config = dict(
    activation='squared_relu',
    positions='rope',
    qk_norm=True,
    tie_embeddings=False,
    init_std_qkv=0.0284,
    init_std_up=0.0284,
    init_std_down=0.0164,
    optimizer='muon_variant',
    weight_decay=0.047,
    doc_mask=True,
)
Each number is 128 + 32 x the weight over the matrix's rms, rounded and kept within 0 to 255. Layers, rows and columns count from 0. Numbers have three digits each.

# layer 3 attention query, 192x256, rms 0.12, rows 33-58, columns 128-255
106157143097161093145095169132147133133120118137111142116117112087105137124153124132142142114115127123133137165147153138115120103116095142159095153120121159132106125119142129121153096148147115107137145114134099132141093173160124084147070142141112116107155124136105150133119139135148125142133153124070102097134139132139111110120125171109129155147133123130130124125140147152154139115129
129093195098131119145117090167112153104113100151140144158132136082132079142140104106186127135122148123145136108123146134094096099129115128120179142173130149133102146172162123121156151156105129158138125150144079093125076143145119126075143166142084160133178137116108096107156090108128115113136141151125218110115129158101115136051077136125083126092125082121132076169134143105097145135157
126144182125115100099111096138134133120046116122119177121140087109135104137134122138129153143144093108156123118097131105101094128123110117117113106132106148135144161109103115112127081123079120140128138148115125153134128128134131123123145134148118153125143170137129154106156121097109177085142138134148142162141135146118096127083105112065154116118181075117180167111075150121163099096143
119163177117135157152169122107131097145128114136111096121109140138218132055115164170081115114159142177088122171110174137079150105131119163149106204173165075097105123131191113108086131150139150120186134084166143108069057173131106113091074076136087151131109161114145078139066103101129129093163120152112090167132106134136123141132113061111090096082119104120140118166099188185106136132174
164106156145136112138145140043079186137098160153106167118121130155159151121148136114187133070135128133105082104148129117093122145105126158126170178099101065124117147096130126161141112164181158117141153152118148085170148134098138137151177144123149114137119081162128143135064132052176099114141090126031104195131117131127140081063176112149136045201178143077033143085110124159149171117124
145132155107106142187100090178087066080199167120112108122118178138101146126086070074138093089138133115162112115095086148089118075147101152121111200100094119110147079108111099150136093149132085133135085125139124178097112102103182124118126097119105154158149078153125079109116124067178150123129182130110098160113125071123161083174151122142137133220100123144124181148140085133117165135072
113126185136126192123143115125078162105131121128064204157160121129119137114132099087127079199047092147115118176062139078140109132178116148185120107077178085100126140115070163079127152124144045150147126064104137184111086113158093145165134146094176165178178074098139126170138129140107152170165060148165176145138156142086130149106148124127161091145142092127122095148103138115057137141070
091134132151105110163141156122124149149175122087163103110158148138153139124092121149123113110170158122130145088154112132159134129110132108126151124153119107146119165136118129137138111110106147096141127094106148135125178133088125160129135148151111103114119104148080147181120098153136150139107090146080118104119102132162168093108125132148142122136096120121117152173101138111118104152127
105137179086117111120070119158111127099091140133112131150157119089117108167137102130097163141185140120151149161125130125160123097070125130134078187127154138118141149095131099129168133154132115151131103155116089111123122127140103095124092125114123173164142141119126103085155135143138127147146153148159132137166159149117105094132136141115118158112099098132123124083135129135144145112138
106111136105125151143135113134139097135122149117093132153161099125168129149133123156131153148151099134150169124102133149127105123103146112125102135130141145133139140119114116124129149140114155108101097171129127129121099086137134130105126127143117142160168100137121083110162138080132192100099128116183136139100149133111112098115121120130138137106137084159140144117123127118117117129154
134116130102122118098162125132109144089165132147112156129176121117098149148117128084118156140115183157134125156159150109121142129162139094147163107145138138099089113142095106114126128133169147099088142117103080131144131160149107095134128109115118117123150138080146122094081135147138161088143135097140141117136157118130161129133162123137110147181073172114116088138142154138100169115093
079125174127075115110155182164098141120176097101075156194136152075077123193132171142170196073121120157175114107057163095078117144104125099158157079123098045162089143124148169086131104120145121044112174178170105240126127101145120152135105129095034105148116145126165099103132081159181197148152088149096063160109082125132170195119186116082203123087129130159134100139151088120144149166163
089134085158145132056159084123138143121198132101138087149137121093223148117091145108136146071056195172179091162152098188175146119143139091112100132096094177050073129138086107138152110168119112189133160111122108077088073052139101098118168154133127071147109169115134185146091175109151130105050115137082183122115135117083106111192196107128157134112136129085127145094108194118099222156160
105095148100057135116147131095120139148101130086159147100150191107149099132157114177195124125112159148145126077122193134135113063117150066160111138119045148108160180138111062109064114113189171084157183144117123075113171075138125137115129123173124191141143091115088110176140100198130120124136131135150139070089115093133137069180141137087116124142123199076171096085094131119176098115100
108180121127168128132142130058066178121157125098080145133091109136121116122112140146106109097170157196106138138078084131143097171131172137143138128130134178140151100100071122106163163091104088094146120149097128147148125112137125087189086128095143081197087169163066158129129094145138142096158110110092131180160127188154105163126153144131104112086077080133127146134073082141146107214096
166123143134154022165170081123086170158094083141169136123158079114152108109079168174086108194125130148125217168148161112153135145103159131121162135134110136129138113102099057100136136147149135129200050115123083201110120106088107167103120140129089204111125065118150131189128126143087139149104149124052076170131195157071119134128086104096062146164066125173152097131077133092179156103134
107141130121145191140164134140171144173151131112099133094093124047076150118112130119145087155121138152099163083152146093114111107156140171071124108123162133080150130128176097099115129159083164075091128110146103164070132110099090160105128104162090130136052109136149194169130101107106150101127181120152122076147139204088130128154147128075155084159167142149142127157162109156137120151155
200142164157109137122129153144171139136171114133187096109114100163156118177109094106140175108163085101123107129163086095112132139127098166225059123194180153135131168115148163132151086098138057133123150126167164122067162118145098129073087147127165128169100088119164107128156107120130116223066117077133164116150113135164167104118092144139119143114124122137122129066119139157107135101119
145129106094098109119130170167180232081149079158165151171139114155080103128166144127101105091107083119056099112168071122145098157136211130132144122136091099148129181055164117094137091111099127165136136123138158090077134121185139164148151103176097108161129110094114142171062127143157083149115136133142096136154104124107230125074143122091129173057082108204117140146152207106124119156093
125130152112179135123164112128148129153174132096154126093116085153141067115112128121121061126121184126108065197153144100110108110057084171084143143133142163134125130159059158095177098189096130169108154168102094116165194127138134099120182096057124128127152098075130073108151137170099133148196108184104186171114124107093102144063156115125092156149145116142118147165108142136172159095109
178134163155167109137097164146188142221100112089084070141132105094106138145166107174108144110095141184127180101126188178105105106116150129168172145106169143122187134133127104109073135125115103116126162147129139136103173087133141171050115123139104097106152148109112186084105154118161129113105111090137121108071153158051114113105121136100190143070089158123133122120167170122132147155112
141119131077096125148133059182170087114199076178096105218158064176103134067135096114133077150114149122131081174178143094119072144103078150185081131076077180051103093123137138089171124126121165110146141115118130136189093144147106061074148109115147133111161142163108114126096177160183126179150089122127101131095103136157098156149062148113176072167083106111113099197133152125111118075184
085098150141130091114111102079153117138113075152113187147167162128197099159095095051174125104171146124180165141173051196118143119169137137122132133148127084130169199079133082162087118139073144158138131120117105139189118156122135114166106170130131115131186130152133091136102126101054120111167101145066162166100119120163120127109169135099167156148112170146150138137122153179130134138124
080106132138174145112115121068016154144176109102066165181108060118124156161101104057125108094114059141110106088083157102210082118121158135070154163157088184179138148130153113060082103070132161101117104107135157113164100202074116067129047039109208085150130144171134094096198139099099116113161141113112146134112126164148116108167114130132161104127162169171154155127156142166127119158093
115094165124124162160176075186085134113159134150141087137143089153119093138066112175089226145112092127138177151115097077080159114123155148053143151088166130105155102095179190123193178117113117112126087159171139085178099138126123094145158100103138176103062104082178110130151117117110088063121077126115158100109095123129174147074186178134174136117106141190164176109156116138113129143144
124164064070140140146109143106131146156237131107113125131152137096054157117145130072100062189107127152147130149146085092109183140148114103108154168146160153144036122109165106152158071146240124132128171104125191123138156118121109180129117116054173124140087080110114161094160044196153095132158136161102111047117138164149090119092102167126109077060150180116069125126191171104169108145171
# layer 3 attention key, 192x256, rms 0.114, rows 33-57, columns 128-255
131148124138117127153137136129094128119158130127151099126136145126148094129135118113144150115155117131150119112099129127148120125125146133114119113150081105165123157132120161136083175149136125109116145094115172158145143123103113105166098124139146097132135085129154091111144143170122089106117141110149107109146135139125137138097119098162098130103087127129126102153106135127084117160123
140096114100147082134079083167118167153168113162140064148120066127151173141168142092084151154126127101180172118148159108159148138197111156057160115205144127111096114133110089131123153165107127172120134090142066111111110133100125098107126110112031094087116128120155108116113145144118140117139122070115122139134139128121060157165175178189103118102102098145109141124176150157136125174124
136169094092099112084146163151150101111168167128167084179175150202089091094079142033105101166187146147178197126135138158142084147136174141156112101145139087112088090098097162122168157146112097093107161036094169137119112147108136096137095113210134155136069068186121124123083091081119119136096087157113080096145140118170115102127142156138114134136138134055188125096161180108114095152118
135154097150101154123116171116156182147090101136126090070060157179107141144080122163129069138163128149139046113131085143164121124125130111136132176104099150143134092166114113113103059148077182111098117185144155113035126114145198129118117116143106092118114167188172136075145161110143138100102131129093106142124141088198109143099198169130106148121137135145114213137143142152140095153158
100102192076108108170093144176127126150139171142137111138111113109157125128155082136105136129113196152113196099180073180082118098176137136148044222151100113150153153138133142123158145186103077156108148091119069112142128122112096093141121144198176105121154098120222069124091163085078109156131120097083151082102080113176122139142153146144134227134108140229096094145169158121150113142131
108062179130152129098155123093091178152122129114160122094182131056073176139089093124135063093114137165113120151143178096117156153102143137135164110151111132127197158136149156085110068080081095079160066131125124154099111142190145093185142137127123126140083118192133131103122124135144158096159199094114157187125148141100155134137137120148128158113143102199150097133127166104055177144105
164132083124083118096150055122122207177112181092211115069177096148145124140145099136123124158149095100161135114166134070114160100198171136118157165107114204135171154126137086106141172081118096130110115170156108133144081125158151153083120112104125092177145093181121150111118201093175088171157099092161095098135120117164148082129191085147178110066134126128153120112048140102149130183092
123160168101183135145136147110162059160090156119144130132135115131115160124132111136076181145159143117086104130122154160131076154107130179123128118134120112075151127142129149126122118187097100098120160173133108157140110108151138140103161161126112100135100135114133131130095146057116106124144113136116142128107138134102133134127150092112113092150154134095135155127132095158137138144091
126162136140112087098072144088092154129144135150116093168093120102082168151135119069136083156193173091153159169131117110140122110182134142126114071148086169102141112138153106100119141144109114123113160101182116083074099080160138063086129096134079071087084162085159099133128129142135161131110082088156133169077161132121101151148175102163134101101134074138109169156095110128150134175138
149138113090105132173098146152099141105108095098164113090112111103141138119143170134170097150115105090149125125114127144141130141153169188102143159173090130149119145150152129164084098168149150162120117108161100178139122113115089090140156128141135102123139115122141124106096134133116163140171152112127141092188144169122084170139121117123115118095146094146159147103104161128114118181092
112163082160121174083189181121068076113109098094147180074083146122155171157078171132155188144114094145113096140102132138110151090114145149081184103125138151162180182108103119150102152090094170058143121148069146129166184070142156139137117193143130131174142147060145093127138118166121157129160095133131102099167117151147179097099165091102139141109175105129167110100077125109112134133126
112098124123086127141181077121129121103151147154082106105097129144155152093140068136122212094131122098115109132122087114133136149174209122133131173152135115079092146099145173132183082150104096080089118108120149094111120054130138178102110098095131131131145098002143192148107148192172138129083150088142048179117204126142075133145161101138110130164159088114170174150104115142148147112150
089126114149113069131069112167135152134127181184085145153123139054126150167118133108123189118106142135153164102133205120098092048142127093152161154161151071116158093099073058176108113153107137084126090102129135132146162116103152105164148100108110106157127160169127109102065150087113082129208167143170122113059131075106125131175108092118172147162118153143148145088143078172154112109131
152148172092117128103127062108195099138164185148125141140226114166121115087165156139128114074114151132126122184114092145075101146133053067158073116142109157102114152179102218147173072068155133108154117134100135081107176175098103122170074148115103126141165145195152129041093110121168152087108117107081146105126189150071126115161091099136134152183102167169125112140140063124108118123111
127074110164134103121206070120105109084143151136148117135154067143140099113130122129084140125166122138108097136088112130116132126165196119089103126114138142161100069148104089142142198113127138189122158093133155087120122095109093179151154126134149112094086101201109148115135136075139179169137187141098076091145132102085133119112181133074099109113191129118168120136156108174173123136152
126172074113145163137143166088160177118156129165101063143138143161115129161127124100160084105117154179192093147134165120122073105086119140136072142101123181128108183119100120114152137111115108100123163105132117173118149160170137129093111162162130087066168131132127137105106085165089184072124149125086095111109111190172127137134118124165168126136144129150148055181117130109124112126150
138126080119143155103114179133140138081131098161136078166151065172111095120073059155100159087073152113097117136146170138111151113096162178121103128080169184073069114119120074114129153143082179143186154142170065111123146146138165111126092132140126184153107138109156161117115100137158145073135102093169128103165075080120072164130145180116139134151104175141150182115126125124071152130205
148108082116165111172138080173132098043094066098159106160095096145135101107099122156129164153149080163152134155111092078106102199171091136106138112115131106119158126142120145121101135113183075145153137186150127122108172103119118137082157128110093162149064136151139107138148111073142118148143235142168123136130092180107100107065152117162112136156133101110121137182163171122139163059146
191104137138125155194114125112150144124109157125112114138161103116131126108204096131123182118175187122132106140105176159103079152072114113101104110056105149136091142139136170196154196048149056097161213134153081105112132078118109121136109120073084114083106168137144117135101138126109131155118122107143145159083147131144107095096050164090108142167097194123086140121213115100133126137113
175117163111088131187137126215120116135176095231208100126120067106133164104138104043160130091162133135132122135183149160092090063181120149089172134065110101107182114136200119154094159109115122122146118112119137088125113159174164147133116142144139108181146111141109143115150119120161125132083143163095134144154116127120133072159122159127106072133173184131186155078150136090136123148150
131131172143153148157099129125142141091091095137118111175073105104103114200100124123130165096123139116131126156110125135081143104121128137106083122171124177106147097091183136149148116112179137123178100151147158078114179136131103131140150114116080217152172178145157107189150208118123157137073140138184085104151130100193100087161149086103117079184132107137087085126109110152068096057179
072176164095125169118138112092125121178103161161156161167149138097180135078104097159121145172126062146141129116106180097088112136122105092134105162121090153058115115139104108144131165200165103120149106152116075171155121120129097142156153132120150068138132107202204134155154167099152098140089153131150118164133092087185153126100141151156130055135145097129116186149139104148146120132135
127175153122150072163190165109156148150079172124089114149125136130134126146096115128087158141085149163127175098139083115121114160142132175030112119113108147174156135170145091163137133113111166092115176167151146162138124134136100163060098087129177075097140119110176110117191142132165153132170111041135120089103145139095161098096117138114149129086105111179150121158137118116159131114104
091180121203110133138142175108187096088086117096163078178129135090181119086132052128110121137081135097156113044090161125071138071196114131107125072143253125139119195182218088130175091105167129117152079084161130149157182097149140116138138092134129102108104146103116149077179155086107155112114133099103101129117102127120157150160140143083146102163147136087163149152119075164160120141131
069080095106061153127227161127147095152172098134103044114109120088205114124119086126119149157098176125172072141123075178133160070083121151127105106065166122124155140124175112092137124170089115179099074109134125084106138133155173156130134149154111151155119130109121113108113053109126150117147095114152122145087192133126061165093121145107126155174139177106141068132200124134128156140151